Weights of a small GPT-style language model, trained from scratch on English Wikipedia.
Architecture: RMSNorm before each block, rotary positions, no biases in attention or MLP, untied embeddings.
Each number is 500 + 25 x the weight over its row's rms, rounded and kept within 0 to 999. Layers, rows and columns count from 0. Numbers have three digits each. The size before them is the row's rms in percent of the matrix's.

# layer 7 MLP gate, 640x320, rms 0.0768, rows 0-333, columns 40-79
105:509512493479549491439440494489538499451482497500564549467509543515496475532550514520544478525536530494460481480517531528
107:463506451486495527497545514515482514477474493442525491528530548542514444503482493483502518480521498549531499499505465498
103:488505457501449528498488481473494511530499494538532501455514475487493486474476454512537533496484483524507478526503543502
100:520488518498489516495497496485511460489534517523483507485545480497477521531511515482470520538525509489511449515468479503
102:478487500510528482498521457481533477511504500527502516519493514512494479497439469546519480520531494525501483485475527532
099:501455520529536536446483487510478454490527510517534467545477463527493533524491491547509481463478471499500566518503500494
105:483529490536438492478527491475500530527455531519494522519504500544511467556470519501486478450509482484506514508490515519
102:509527501464550525500529475468503513473487495480525480514472451521516502520465495518516507489466498516478496520502523508
104:517500494512532482527486495483519452533471507514550484524501403507503553501567520483471512521504489530485518511470475496
109:496487494482475519537459535466476467500496524558474481472516503462515514510547530442519447505472508503486476499535510466
102:483505500481486475544544515454490496507530578507492485499525464515479524512513504511528515517498487518492541485479503486
093:476487468556480475514487508492494523485471470512483514451484505490490496495491473521494471498499443510524502502563539540
096:513548462504492503500517538516467485489462465536483487475477521525490523458494470509496497503528499504521481502512451507
100:476469529499463474544487503501521493516542513478504530528469543486510496507530485498534489525505507462519554463460509497
104:476450442468469529523530501539491467479516501519523492525464457512438474530516493516513505470506503474497493513506541527
099:523507531471454507516542481498454533501521485470529521489474543499486496458505506541513493505523472524551544476485506493
093:513508508496509517502468528490509535487512505504536479541519493536480483503543477491513514481479510513507508537480490487
098:452468525571491512494501520479511506489471517497511508541487520520538512539497476512516488537503520467517513478532472504
108:486497475481497511487513584510500569541505508497467456533537490523455526523531464567498509501521485548474493545494504515
097:467453443509506499429509528483488459486515536543550454502482535472495488509522472523532514478476527514531526543485480502
105:472489480499487515494560469486530480502480543507473546477488526538520490530492532480508519551518465517476545515502497519
108:512465481478483437482499503555544492464521476504476507464487478512516462516498526516493545496534472516491503502431487514
103:545519503516472501505504498517479491543494526493476481501493506505470518464505505535559504467492471471482495459490515508
096:507463515554545501481567494496499541464513530488531453483518479523514487511504521541514543516503522509507505441489485503
107:511500531500490514520524515483494533513477509497496518500564515491491556509529495518472532510480513489526519468541502485
100:441493487483540536484486552487501485471479518459514505483530542472482486500478544477483494525505495503505496475519491488
099:551501505438515516486472477476499506487507477493494527530531503456470472478502513499499502551489519505462472523516473511
106:499513510458463492509536501508513503482509497501507496473499476500539521489525466500518487487548520505539513518507548479
101:530476553495517532518492521485513506506525505476482454507488496520505459526523469457498567504497473484457495502553505489
097:486510518498502494502477496478501552467471509475455492453530487526510501481486522538527509513501505527532520500534509505
106:501492527553468497488558468526520517468474502480491484504521543501470492487508490454526444514506502479516483537465447491
096:516508494524529541502507521489493502484530489512535506517514483470505510468522462515541555505496511517514532507477500490
091:487463452523545458477534468479489522501518474482501552539493478525503457533503517531486508473476469526475463485523503514
107:500482500504461514486509520522504516519461483505507483486502465525463470508532527480490486537505484501521475499530472467
098:509533469476469522528479526507525510472494529516473486511490503486491513480476481507509469482505501482528544499530493507
106:488480471519538542454513491519546511444499493490509487496535555515476507500530463528498561508467506509458499491558510488
100:508508468527479506503521507482480506500528511470546509498522456558457469531507468497493479497485518531488505486454490491
095:526532539504449465516532504467544498480481456486496482513519505498529491501487517532491499480509507473539525493496469508
108:493510518492503498525494457468530467569497509471497506478528493535546493491465502490453485451473530501496477508489509502
101:497523470490468491502516513499516483507532561469466495489542497544530520502457499468465524446443497590483520496485455494
105:504493499474497434503512487506503519482492496497491536471475530480499453493515498437451485482544512477470506519546470493
102:528462501505508496510491529491493515468523527463519516497493471535506495495501489477486542527504469493535534473469488527
101:484497549500512511485513518498505472505492478496539554460492533487507513481514486452500495522513500513448508503500519466
101:516531495506515538501472504477512549515493492494537477514511514470486516504466520509508516518532477495489515501524502535
096:508539488504486528536524454463498471548507509511485507504432512499467509522515460500472533449498506514478495487521455490
096:452499480478476517477499516503504547504471509465514522537488499482491483472477503485469520476536472520487470496499467527
096:478500545491487483527511483488506486511499516445497488486510513569532476525491500487478495482498515444495504520475522440
102:516542457506485500500517477482492489494510484539493481496493494533529496494498552536511490490523493489468500500444543473
100:483522536509516558507490510479433455530521500464507491490508453502492500476495487498485471487525453492464528485453524512
103:521558478478430490486514496447513499480538459531507479486457507516479522514515508467528471536525501454504484512538488478
101:532473482508535546489492454510490535465488496496484467481510501528455530450486440472439509503534487528450500498494489530
109:493485513481475458493484495465512499511534515488497518459498507483507517498485521503516513477492514487515514493502465490
102:467494479513509472469494512514534525504498503501480525445493517519479497483525510476499511508493467509500502496517512535
108:520510492503459534529485507491463505500506479523486511498493497543498485513515498476525504523452454501528516526448506528
093:471486513522480552500486482532543524516505544527495498480504507508501479539517501469519499499481527508454498498501494520
095:470444508494511431455552498478468511503474526461484490476476456491501572493492488497486514527533463455489482515522517502
098:462487517496508510495499462503487508463488473494464516499526502512476482551511461481504462435507482490543492502536468505
097:467485498496513524520484521535479516498492453515494501471514511488510479523507494521511500501518500488499539545511510499
096:511484508525509514529520481467518514496488482478513461485510502486469470526481448478501492479507498562512507546506532500
102:509450522494470496436509476532488493516478514488508470496509481505509510451539529529508529512500523489528498478470503512
101:542470510517524504507486474513519542469517511488482517505462510522449500457507523476470493518504507491467511516542490581
100:495490471475527492499523501516474458513479528501511502496541462533493507510533498496483484507509501523512474532492510511
104:523519526565479530538508505518470493502487517531518529504525478510509448492483498459552513514506538496493540508478510531
096:524476528455448509514511536503459504505488521571490517509489511518530521529500508505514516493508466512496532470483518553
103:495495518517494509495518466505528505512512512505492474491483510487477483484480529489475482523461476519533501486522535515
099:490489527503523479500526529513505516523466503506529485512505504503522532502466516475496525512437464502471488513504483542
098:467531479477512521521493482490506520474482484468550511510489443508475490495515538462537504481508524493502495486434439486
098:505517517498453530508467533510516479491475500459533515477523551488491487467535520485461437537481504483528548540521496513
096:487505468456504470483505507488468512488522467532486500532452489501527532510517480513482496479499464471474514457464472536
102:491495524507509499516473503513510494513497479470516504511515506507498489463489508526471485488435487497534509500485494466
099:559484536509545475508509483504484480506466511480508531516482483485571483464501498487519502516536487496520508497495469546
095:517466492455503523451482450459537546486503540466479544511508442466455504477559482562482497490521527567472518526466495476
107:465477516507504510509484541518526520474519496453504491506472511462518472518503498519474517488520507511528512534459520462
096:463484496483480481479472468516498442505486502501512451502485461478468487460503467510485506497501479550455489526507450529
107:467507510459517541490473479501474487500520499499471505485520487542490472514513457500525546517521528532535503559498477514
098:503492504477536527473528520488505541511525463520529538535514502461471510445493529539479478524467497499445489477454483491
100:452499527520506465488524559510458483457508455530502493429494509549469493461481453521509506530544515506549509505493515509
097:479522466513549516516517516474506477529500477490495463520510516428491526514525538578478509528475492509512553513495472458
098:520511493480445486534466517498469544489530485502507458475560501494484516536504523499515495491517536510482494456507479517
096:512498460532495510465509511479500496479485530507517509506510504484477463433489481509519527506500497489514501536486449475
101:496527512473493504502498499503507503492473516491561498497504501486491470449522498509448508518502530496524493484485507498
101:468463510515513510499474516474456489515471475503474500522508514502532544525539469513494487494545447465544496516483471441
100:487516465511517483523445502525508540519487527500496487521486521485493518494490471511491539511486515512472510488487497504
093:515531500492505529489482515494530519527492468528510496453505526543510493496514527462475487518492462500556528494518487524
102:459478529540510492532519505479509536483492539546526496487534436495525500460495483557487487525501519529460508554469565506
091:456467552503465503465484521502521479525475482563475475455485511476475483519471449518495499468493512497518517510497458472
097:486491550475490534509437520493480482507511492520557500557497510493501475517495467441515501487546511474525514487493480455
101:476512453467556495494480500477545484473497544506499508525484500495506522521490491497508513518510496491491519472503510512
100:501508515481555492498443472511475524489473525501497526502510450500533509537492503486506463450535492536458506437529496507
096:526526523444532543542536471488476496474512511505476500486507458468512546498507504504481483476511500481511482435498508508
101:480503510468514501482520464488533505466516483519499471471527503515449492486523508519443500469507509491531525532516510553
108:535501505491514533516508545495491525505491487474513506496515505493530532507526506504476512488510517513441488512539495475
101:480522483555485532535530508505507510479509492508473488493513489492510527433531493484481496486524497542523528489524505484
104:536510493503532488499453504454517526448504474518560513492496470468477494489506496502515532483485524493468512515527481554
107:507484478528471515496492498477460533524478534536484475496517570474474473489516506498527504524475509513472506508465533454
101:526485506493521460457463481497447520525519511512488501501461519506531527456513497497467526482523504522479457496484499486
098:495510499494475505525477484496509560521502507488487447523502534469508496517508470462506528466500501519510522511409501503
102:510515508471502465536495475467439535455472531460513516512524522515488525489511492521504529463497537537527531530502527479
094:509447471474461503488515495481541490546542511523480541477476510513478489497474492511519513537526465497478481488488494498
092:497486499505485512471466461484480461483549511525445484476474481477529490510540521486455499481487482478501470528489545480
096:478545526499542466519486525515533486464486534505476496499511540464495504514543488499499521528515498499518486488533509471
109:486482539524488472485472456486502503465509488492527511550508462447504478536513504515490487485521471531513519486541491517
098:495530525548516515484537535520472443529479500479509513490500463465478507492540521479480513555497500464480543513499523511
097:498549510547465533494548455465509479514532526483491457518526479556527499525505505506503462538478483475497538491521494518
091:504519519508484503508441492511498546508529520521482512496542558497510491482526499518512504482521486516495488536464535485
105:475464518489497473481516494522477482528479531534496521469479449487494514512481470485470487484480480487470516503503508500
101:499508520533486486509481492517514466500463502484508543471516492520485459502504525490468551461494492491502509513531530481
117:474481509484533497512498476535507493516511539498509484495490456497526445497468504499530510519510493445541551546509518482
101:525462500491514442498572483513495482489488451469493466493492481503489555489441543503502521490498489492490519531494497511
108:512471475492487471524526482504505490509479503537490526509531505509510470520491478471503511538503484478491529563495470537
100:512469511562462549532511491529560499498466498527481458505484492486491538466518525534511481520535484522541487513522482544
095:459476543493506479497499496566540492532512472499492493500529503528517504499549491470483478480479501547485573470491511511
096:532500528499510497486462491513485539479506486493512506471534505540510472508499520516469508496529491512440493484520537507
102:545461512498515518512520500498476517491503501497502512479472479520489516518458499516495536499493522511504485496484496484
099:494523468492502490502516502523475517480539497489468497504494463504487486470536477480452525519476498529480484457509531488
101:493490503488493466538520521562488447447484497478541523514482517515491519497487509457491514464477510491461484534493482506
101:512472479536475498511546481495490557502502519445508496482524464519480490499489501490488499512452531492509514491502540531
103:532508501532494495525469467462505497546505518493504498527513502547467495550517493536453521477472490540507512442512524495
102:520512519509487476497506494454464484480489524503555513550507487509472478461505513543506487473502556443500505551497522444
097:478502548508506507517520488457528541465467514497499499498485493506534544494481479495492519536524474528533503531487475462
104:513451512489494533522461507546489537489555520505539491480471476471475526512540488467505485500516492523517456513475501493
103:474523490474487495495515494511493529504455475464490482521502526508497487487512545493527486515495528527472497514527465530
097:484526537486487523486489511471486466479487445518487491504483516484496477539518490532499487487541466521509505479447457495
101:496524463496535485536473507541485491500527472490486510499494440519478503522467535476514500500521527502463494483505515476
094:488495495551478546460537479490506531543517468513536503436491487462515452488539475506458483511455505453508462521515522509
091:546497540502521503522514493490503478493451538457504426523540447487490503500513524483498492493539504463517529470479503509
097:519510491459455538491488515467505546478512496437510526482506495493468514514467519517503540490540463484512514465480588512
093:541480495479541492505543516467489510489516530498516465503498524502485525496555503502468512500475513503541476503519518481
091:539501478490513523512469498488511483527481515482503491515492463492494458489497488494538469529469465470476492505484472527
098:458504489522486472540490499497523532486527489554530529474516514513517491547485486477468516528524541488495529457494461504
103:497466478511470468503501534515472518495526527527539498538502471525521504561493518494513507477524522501529518541506542453
101:534476462482525490497487502519512511467511488487477546496515453512495498514473475482500465492545457451495503518458490502
108:518495518520490463478507536500448487489475497486515512501528503486496494583469487528516478488506493456499552505468466502
097:477494496470468483497475539485509475539500485486488504483497462478509482541500513516485481450526488514514513503456515493
099:533474490462517472506493494493510471460509487475475488508495482518509517506486489483496485548500487503456474457507531529
103:510522476529541497533497483532497487493506510490538470514474475466506481548511480480534481536475531529493478556459490523
108:493495499501519480541519471470504466515543553522479526487519459502505480509501515522479480515510449530464512493465517532
100:522485524520487499458526472499519493520499506524468535495525516523458524490533500475538472479486509496441469513517545497
095:520532504466511485511459514463496511515489501475489486519503527535479513510527502499518505523480487495486489513518527495
098:511492467529486532504462495449537522523503525512483499501472523492497552496493527495502482515522542487490497527482482482
106:512477552508489511483471490471456516409533522495458444529463496507432535479492465456525492456487514492502485451481515487
099:491495509484493539486509504512473498513484479506503535524507532493526481526549507522536457507531466547526494490484490491
094:499474502500493430535503498506475525485497488504494472520458517483515482542462513521520502497502515524489526516476469526
102:461450527494502526513487472495505506529509493515510504530490480491510515538481489476487576501501462501526529488509564552
104:545514491511537493503494553509500500508475516455506514518562501517516539487495535526520476467508453522471530492501559488
105:522492525503473515460516487470492511475480497504497519466528549492467498512488497532442499486508491534471510481491501490
096:494472474509506469503476498519501509465477548470503523476486502528499501482495494472452442467466493539509499481495468525
098:507420517485554500530503524554490520535511500512477507502486467542489487483456468495505493507501450503501468497463457482
101:491450511486540490513460491493505509490490484501473557519521484498485530478484448477521480452493496485497494528498545494
101:470514509440543494440490494504472488510484511489494510524523490538520501495522525507493527504522501465503461532523526518
101:490470491471466519529499486545477511437506525506484490518482527514492514524535504493545500489489484486507537522525478518
098:512481460496487461525461486497493491497474479520490522489467481532490515480473560518516510517493489492554483538524539491
099:471524464492464528532505475507520496470528531490494504506510490464489531481480466481473495516514481524503523524493538529
094:494471500465486531512516520482528501520545494481501518494530503493488508481523468552446495527479491494494524491525475463
088:497505499543498528514509541495498475542485520485507489505527482475491509517518477529489505541507523492501477503466510516
097:461526502490476533487485541498461516524490497485497528470508470491524475497509501473499484479550453535484461481472492509
095:451517530524538493457475502477507530484487550454479483498533499492496457516456468495490518497484459514498448503493503500
101:456488508520475493500494480479467534512502480525481504514510533478531522482503477527469475531511496472481521492489496526
105:500520498488476521489542440478473490483506498522509509532492495500489449485506499539498527513501497475503460548458547524
090:508480522458515462521513478476527525516457476532513455499497527492495538498505507476488475499434574504522491497506496470
095:518453531488520499523474507497457537489524517508471501512503517495527521530474493502493483471575531451485513504519484521
107:483486458508516515512468514496516494481533569536523491478522480486483493519480536547496484511490534462506483514544537474
098:489500522493517483476534476475442487478468479561515525532493523503510493524504488479522504481523439473508482522481456480
097:501512506478488498518492530463463507504489509478519494539453551535503520483498523477515511505548500510526483528479464487
098:461502500512495526462499481545499508510506518540511549468476458544434500522514485487515547481480487549535453494452483517
090:482551526501490531504539529504457487481474517470477484508495504517506491558498516451508502543503496480484530463520497547
100:468484491444462517476480482511514462523518488498505542495502478547471487516481478522513469474499486567488510489460491518
099:499516547486494481492530497488504473452498534415488469527519500524508476508499501496510521506546512477506514516431513476
098:487503472483539482482503486482525520500489455498488487500506461512513506522404484500514510469487538544470514498503471488
096:516493481462538512501487541519535473536516513519530470518481520501522507512487460519496496543491535525503496477523517494
100:474521470499527537492491485505494459493506469500544550565488517507538462549520553495507528472495482480481515479517514507
101:515486503531503504501475548488516514496476498498478522486453467504490499505483508487488518493484470545466467551507486571
100:478485469497541468496523457488503490549496503530497476543528506501517521469486480508482485449494469529496491493539446465
093:472511520457484521471440455495462474483514481502510506510481502490495489535539474492487513500532519497514490512492501539
098:480568480495490486495513532464468456504511509480510499490494512491494478443475485545491515476472508507442513481535513528
098:518489499495480488498505512463499513497468522490509513544493511486477534535540514490481556513482530536473494490468508503
096:540487510542498463516475509530489475539437493483494472477533513509516493523435489457547508516521523475453491504470489490
100:510543520521476529474500513448522530487513483485530490496505470505483517510517524471503474476495471499484541520507527504
103:485497467492491498495489558528472515544487508466482527456529457527506500465520518497547472503494479499556510540531419526
094:509506530475501484507522493526471454451487476502519514488525501483548473499530533479578476508538528510518492520474474543
096:491528502503528472437506506507509525464522464419534546493448452517470506509480505505479512510527480508459490506489490484
106:482467519474515479499508513467480506518530518523481500517509550469498468539506507503524479484524493460462509549538524473
100:505538445552498499456483508505484491546518487519547483497496511497548492487492448477535473491560506479461527500524500459
101:497517480468534507502491497481491489487520531497486498514509478504459488495500472483494450517486482491479514494451486502
100:522491485520517493479503491463473468472486482489524481493527540517477480503490488515500531506506507500481498481517511560
104:521516520494481494505479481470468509490509485493450494512462463514512499493504516499536529494503553557505567502449486524
096:509506482431489456534516484484519503452478459499533469486482491476496491483487482530555492479539486484506519544480489480
099:460502536483497508516506499477535513548530463475538509520479471491549526481528499480507502513475492493486474469516527492
098:475507491521490510472535518510509540423475472496508486509526526510533528504506477498488466465472440527495485492541528474
101:526529514570516511477528493469506514470475509506513514502476491469486468470483514480526514523470503550497489529453518508
098:511484476499482500516489478474462516518488467467530485467505488497483495525493483522455533481493539496469516483489516510
101:503526501469487517475505507497473514487531531514500550514472459519537502464506428503459486495489494509461515505473497529
107:462481518512526476517503523498480504446531521473522527497515495494484528496506499520498474500522490461510488482509476535
097:479494493538535506487513526520460519508489455495486474503458487476495498472547517464549525508497494520468518453534577496
093:520483469581519511482478511479500480504543505479467474501505483482526480461510474533494487527505502513504482551507487457
104:489543502504508561472525488516478473513479483537524496494490468494516508521493476516538520502511496474469509490537555485
097:505509528456483551492514479523483480480532528483501479430501455478510526559534505501480438495486498515502518477488506503
095:458521521497548526516476510536476520492521497444487494492460453461500522497509477493521521506484487501483493467517491521
108:460492500497506490485517460474517524480482517513545507510500477539499491490497476542477502505496497550507449500543471489
102:491461561456469503532520508450491525495508497508482508490503481490546544552450491472462519476522490498500515437531445492
094:495528527510524449507479498485442511495519537492507516501473510503478483529514480531516481527493470512482486520514455540
101:457516532498547506505496514492533455455478500475501521503469483481525512508463474472475500491487482520510506511505490523
100:475477472505453536469505470519493534500464489537507507542497521559490472536533499507488526518519509502528479551494460514
101:506538469523517481531462500535520497508500501496533481513534523474483503497488448517470471476455524536480529528531492492
102:472497501487482518473485483467503492494499482473503485509480489559509500488444478449485505503484510500430564467480489497
102:514492516520538518443467482450490537469492512475504474447502483510458487477502477538486491483479472513453504485481508496
099:493525507478502454504522478473505473504498530501479547494544554480466535467482539543460472476532480502544502536489537496
102:503507518440519442526494539466483520496515515500467498496451530490502528459499501503497473491515491478499511517453452486
093:490519497492482470495504493498506497518546497496486527503512509512505493548502508468450515546551522520529524510461509522
096:525509490492469536483491503454537505509547509509528499516479482473438470487472485524482493490489433490500532513482506514
105:489509515513528496461509536486486487497509535488471477525485515522521437499503502525529485458462491523450503549507504544
100:526443500529521451524465477522512504484477479474498527509469520489532499493500490493554503472474487533473494511476487533
098:459544487503506512508477506470533522507451507494522491494504510519464507520508549539517476496506483473494504528485491466
106:509487529492481502490532482478494474540499508496558540461500504481508455525520484495551446470489496510447481523477519510
098:519521467554480504462516489510485473495520510477517460528511532498505497472512519506466527479495512477483544482475494517
101:469504505499470540517531470479499527516496502504478474514490504492500542511524450472508554554515475494519492490592531495
101:459531510504497509499479516479528531491427472503521483508509491504510499544542505495462518468452501489516483516534469508
100:565514525482498491527485561461502464541520515453508508503554490522526475503479519486500546494502496548497475491510433540
095:478535517523524491473472487484518527513517447511506481516531482503494446478520451501487497480503521471541524521435501513
098:487499522478471466512500541516456469501525467456477468529514525521474488503474499470532493485453550486488492484497481542
104:470511475496446494457524488524512444476467505487508533532493504523511481490489475472439465487547484515519485496503459454
098:492499529516442492506515511515477500501504514483561501542523519498512509475539439499510515517469461566517543478491502507
102:511510495495509561520486491486474460467514479496526458520512484515527509532570509472504504501479478454485478511534543519
095:469504531495430552456506482472478502534490493451511490498503477518473499512558468451494526534451501511486480511461496511
103:470521453501471495532520526482484486447435460501504470510502465519464490512491526495507557522507548499526475498518517443
097:497523537507500489509527527464466542512519489541491487499482505541534469457469494555456532530507459467521477500509502520
101:469532510491464484482463506530449495530492487490511467476526503536498517453526528521489570512468475490476509470495490484
099:525468541536529483476498506477542505517514487499486473531446534470480521505488494545476492497476508517525476501504506458
102:492533474497456505497473469476499510488470585453487514500557467488507516468500502500480448482459513510522493483510456570
096:496480484508503522470554496514513518519500473508505446485474446503501503487505521548474491504528462458516528425478486527
104:465494508465536518459493548465492538495449483445485490505513491481470462473520499495490512509506523537483477489498502478
098:532491504451481522509501512500512522519462533516512508517498507509485492496488483502503484503469488512496497512487533506
098:471487457508510509487511514479526449477520461550527451521528566470587505489532458520527504452483507490478490499484450475
098:501560520449480493496487502474434520538468504479502496491501508545535501452481525486484517494537518510533506531490490492
103:496505469453478511479460505521486495497461530509496492444502478490548527493440498501545524500554507498518485514497492481
100:515515492476497481493501483485519486491460475493515510487491498479541457509469532507491481440513512521503545507464488485
098:507500460530534487525526541478438537473481529491495428486479564470522499512517485474487519514486516505504501504503523501
108:494528516488491485489559488475456510490466520492486526507476477482509511492514499504496464494480488521496489504494500546
110:487495513503562488523474570500498469515513488496560483438497526493524512524460493500441501479479487514498507450475448488
100:531521503540485509521507511566531530529498515517479472480494504511529505493501471472499510466482512466513536488435483537
108:537475523522511459493481501491560484472483485535471530494492489486493481556510487501486522534491487436532518523508482491
095:501517514470501498516432544483459525471468528460503446506535497538513466508506485476511515445518490532534529556513475504
095:500481482499474464525511490528521516496464515474514537491501503433497522502478432481450528475424516542514522489477496483
084:518504502506551535482494536528479508491517476512499488506468498463522481549402510460499484460508522487494491516528505525
098:551511481503480459471488530502496497505530515518481531443507495502525546514551513487482574489496511495503549474526531498
100:476490551511520496538496461476527465507481511515511510493515470487524495504461513482518481483490539483512516509474494507
103:502486553469481484492482545530513476500534476501501541491538512501525506510532494450484515490479503474513530492531555510
092:467489501500472496508494496484492505474506499504510516459497477500553483491583462519541481501484448521523518522500456452
090:508475504474481483522490458512468503504530516473504494500512493507513458502501490499502452522501533515467559469492546500
098:486518469512522532522555469505496497463470470529529501494496499505493491509513508502531475492466475513469496595534483528
104:501481540487515507457518496566507555489508495509518486512505550489488501417519493515471494518504490497519530515481459475
101:466489486475519514457456525523487526473485496452481493474531488567462517513495523467450484542529467483512501487472511542
091:488498509461503549503486545445472490452512473537541509541463546485542498500512444499513509478495522479500503496506488461
102:499531474494512489440507468545522475470454498502515456535503516534499493520513487486537460499480494498529499473467508490
097:472528533506477473556510463499513488481492520478437505490500518529528452490481556522478510524499471521493527509549531487
095:504482518509545495520515510523457474471496446472545522525463498507492522484514464482503485457494536501479529487498517466
089:481528523513482474479492554485469518514475448512511496441502480512540504515485501495461522477510529480483458483493495545
101:506486526533501515489495481497487476474466492476520466509486514519502447513540469495495466530490498486485525481465472541
098:466492505522562519499527514428495482505505497547530458519509476503513522511515482471486453496535536528522493500497478470
100:509517491532494493484488529512514478473524522494505483501492491524513508470507486462477477562491537492486463532545453493
093:495522494497495541487498516498512499501504515521468550493487553514456510543495477481479494498473532475502517502470510537
104:448446517529552506532514502511503454529507485501480500488532496510463546507497501532488506523488549480494536524513469481
106:482509506520507512464508486514491500465503475474522486480522494494462481516485527499502501467501493509511473436488463542
090:460510484492525479493515508508573495486501505494497491480547530477498498508484443450484519529515546468506530509508520565
093:481492529504518488511509512523464520462520491460494509478478553511521538510525531505509528494512534492483490506485479510
100:534505528474498510492560532486490477525512496476536531525507494497509492507515505509487492512520512468473492532472497530
105:487515480511534556503506526489517462481463549514529542491513531526474486521517517456461519501498527495491483449475550524
106:487528529498501498482499454488556548524474510531433543537503528529515496520534495493507517517486514498472524528490513515
096:509454492561497469493476515525517435488498499527521495519471497492501510516511507518477519478519518512526515516510493519
102:517490468513464508441485471475479495469479525557516544467543507480471493494482518475526497484476453471525533469526547471
096:501467484476473544526497478489466490511499495497532483488502492563490475512462511456523508518498497580491527502550456538
103:520480496507501490542514459492492474458491531533534496500502494510524515506545494468488478484493497513483491475466527504
102:544506485464512481502487491544481485480504484454492499483527475526506505481511488552488488469502435475478508507545484522
098:502519504521497481472434497502543565471513500515483503487485492502509470508551521479507487496506475511512493480440503483
100:505448509487509514440484490470467499529471470468505496483484498492528532506521472522531495488482466498468478528500493498
099:516499512489466493467455460523520495435484508472499530511504508532479505449491516534546471518475506507493528494434530465
094:502508484501536541436509529541469482502486493480492478513497497525448497545512471514477449508517495485495554531527504494
093:503478507525489531527499500448489491542510512461564483496534494479490501510523447538483478514484496511500472480549496539
100:562481443499475503494510488498451505504509553550514493444455471515487516491522501537493508499481506521498540505559498502
094:523569509521489491483513478520506523521462473458478492507521532483507463523535462478505515468510490498499494474498459505
100:489487536488555498476495519510508477460461502506476545497489450557515501505473505475498502491560531513477546514490515548
098:524490497554529496488499529471569513506469516467456516442521537475476451553476480503526473527524471457466514508503486527
101:514453518524502481481515488480516514489507472427495547480501498497521509548499478531471485519530470464476532516511503489
092:501458467498500510475466490528499512509466530511516492519495504444511545528513513506418484523532449483450490516469503554
099:506538434471478480509524512468551501532484492493473507502473518481509549505509521519499501507561521506511518489524492502
101:506505471492475509491488537516485517511515535511470505467518539470569456561519487464545522474471443483545489476498501452
103:529534467479557509488521518507484509507499502531488518511474495496518494507521532500512484516497470552491465568464500506
095:475501476495493520538462486460491503509535496507445516515525505481511522534530492535508479492497512507493517472491508545
104:478510499508514466492473502457463503516484487469502522530491466510496492494497516501521539534493519453481542492483529512
095:507500546495466509526532519555548510470539526503471498461447508467494506563526532468522499502523463461472499528535496497
102:513484502512499553550549498469518453507502481524522455524501483479487516528503463506550470518509482521502468511501489515
105:497490519500421504479463523538524540524475485541493501496507509491502477549494515476475492548493486568484482512483483499
101:483485519528502480504501479504501471485467518511489526530486493462533470507475452468472489511526464481533465510474452539
097:504476531486531511472520522487466436461522538463450537466526483500508504504524509472511490483454477559437524490501503498
095:515537472466519514492496498516469485504506506524467556453512529559494467517519518500506546521577481528494527505486490504
101:517488464458468525504531469523489495553492437513567556513500538469531535529507479465505477525473490549503467448511452515
096:482547449503510492513478490482476514480475495501491464503490466506509495540506478495508479466478533539489504520495497548
098:500495521522462549510535480437493471477488526500493469499528461508481507496543511480507528515479507513491471559502534527
098:497516428503501485533503539502533499447489498493452506524536490514531519456482498464515495522486494487527510529511507514
111:488557495496480482515496467502474474491514525470526466527473534564516487519544509530508559481486538517490495502499505505
103:530508508510481446450538506508447522471504507516458506458465521545464534521490484442430523501460481490502489499525483516
103:490466550512448493474480515541489496485489454541481497544465490483424508501537454559522522492499495494488482470506532530
095:554491519523478494523500535465478462529499480493497453507440485446531489512523497514500494501465510514486493489482472510
096:526460476510469527510469542570479468475516503490503502509481483503503498534470490494521501509488523493509512521516524505
104:479453491518522480513495491501479537484504500517508470519535487511476511509487511513459472502502461477519453559444520488
097:498469494513467512514501489465508500467513485482492522509505509485482573471530507486518494475522540525521502532523472490
095:467498456506518499494494521513538515484490504503494540543527527528532558536494489500489488552450494503496491523480493514
099:498479525539531501543521473499499466503510530515476524520502538500457479492472493523529525533465454517486553512509518451
103:496527468490490477533505483491499484480519485493482493466477541562512522494472493498470476469502418502508468465540492520
107:479527520481509477543496493502453542517496519500504519481512520495500523499479508539480507482502476503435485502481507456
095:531537483451496507494490503524448471528532528515512514482531528508477478476508491477465511512499473462481481496495455517
102:493511485502478453477513514492514470519489543499513516512466446543511523494512489531475490486491473511431485524468456539
098:459527500486489458470449492515502528456504500510506535502501478530503519524467540486491483542502549549526542494490477492
104:493498500528515526490496484518491486459528529460508506520517507537436517533490538503521454490475525523500489496515528495
101:524498518496497505504493487479451472502535505489491511484520476550465511519447488497495485504511454506517518507486500575
101:497497458528512514493481523476516510523506493476494493527479485536486536500447503492566492525488514483482508504463506528
103:556452476484485497474553526476503527506538539475500429507454484531514483523488483466503514491495487523496494528509539530
097:505528459515575495464451537455504482485541485484505536467495489504493496534517505527484513481508485508526503459504523510
093:499432533463503506435503556454537498507502497501475509527530497513496522525484472475528506499502494440503486511529482525
096:458523485490496509514487496502493504501538484455498493514528547499514529493487455512490509489529518509443484493469493497
108:521547491439514479492533517507510509520530470506490481487523491474534469512506539482520515509473515498513527507488490504
096:511482481482462535494501486455496478545553519500479518529521469529518457456513462516492507466500516523479498480504493465
103:485504486488522543529474531445458479550510506505513501528517508484533541494511495480538547504480533439481448503533507464
097:517438510562495503529486525485481512462543501460511501537486462518499539499523474515451497516471524500497491508510557473
098:527509497575478463466496507522503510496530561502535493526481491525473515488489478494457501490505515491460520539474505522
099:513459504510507533479513551489487472496508502489451530526491547487478524549522475475522511561443520509542484501524504479
110:506496504464508482517477491489456493457499475487498494507498457475502492496528431534495504486518472497451478496507506504
098:499494485519508473496472459476540474496473500519532498450487491526548476506517497481523455515484482460470512509508507520
103:525536535536500523527445449460495537494505517472491437510490474502506454548495495488452464550520507478540519477518526503
099:475492539517514529466528498558515465492489462519483533523552491529530465485480469502507478459503520469501454506464469463
094:524521525509534518503524477474443517496485480530476497514535528472532494494503517503464478487514530524494493485485487487
100:524493560494498511552508490499494543494442509520532510484512451556507535489499473510510515468495498468491505498516466513
096:553485492482472474515512521495487502481500444517517487480494468538495495505471521502493478498506532508434503533514502515
107:478516445511541491452584497507464511484486503473525486517513505455487518498465483502517506516487484475506483493521491482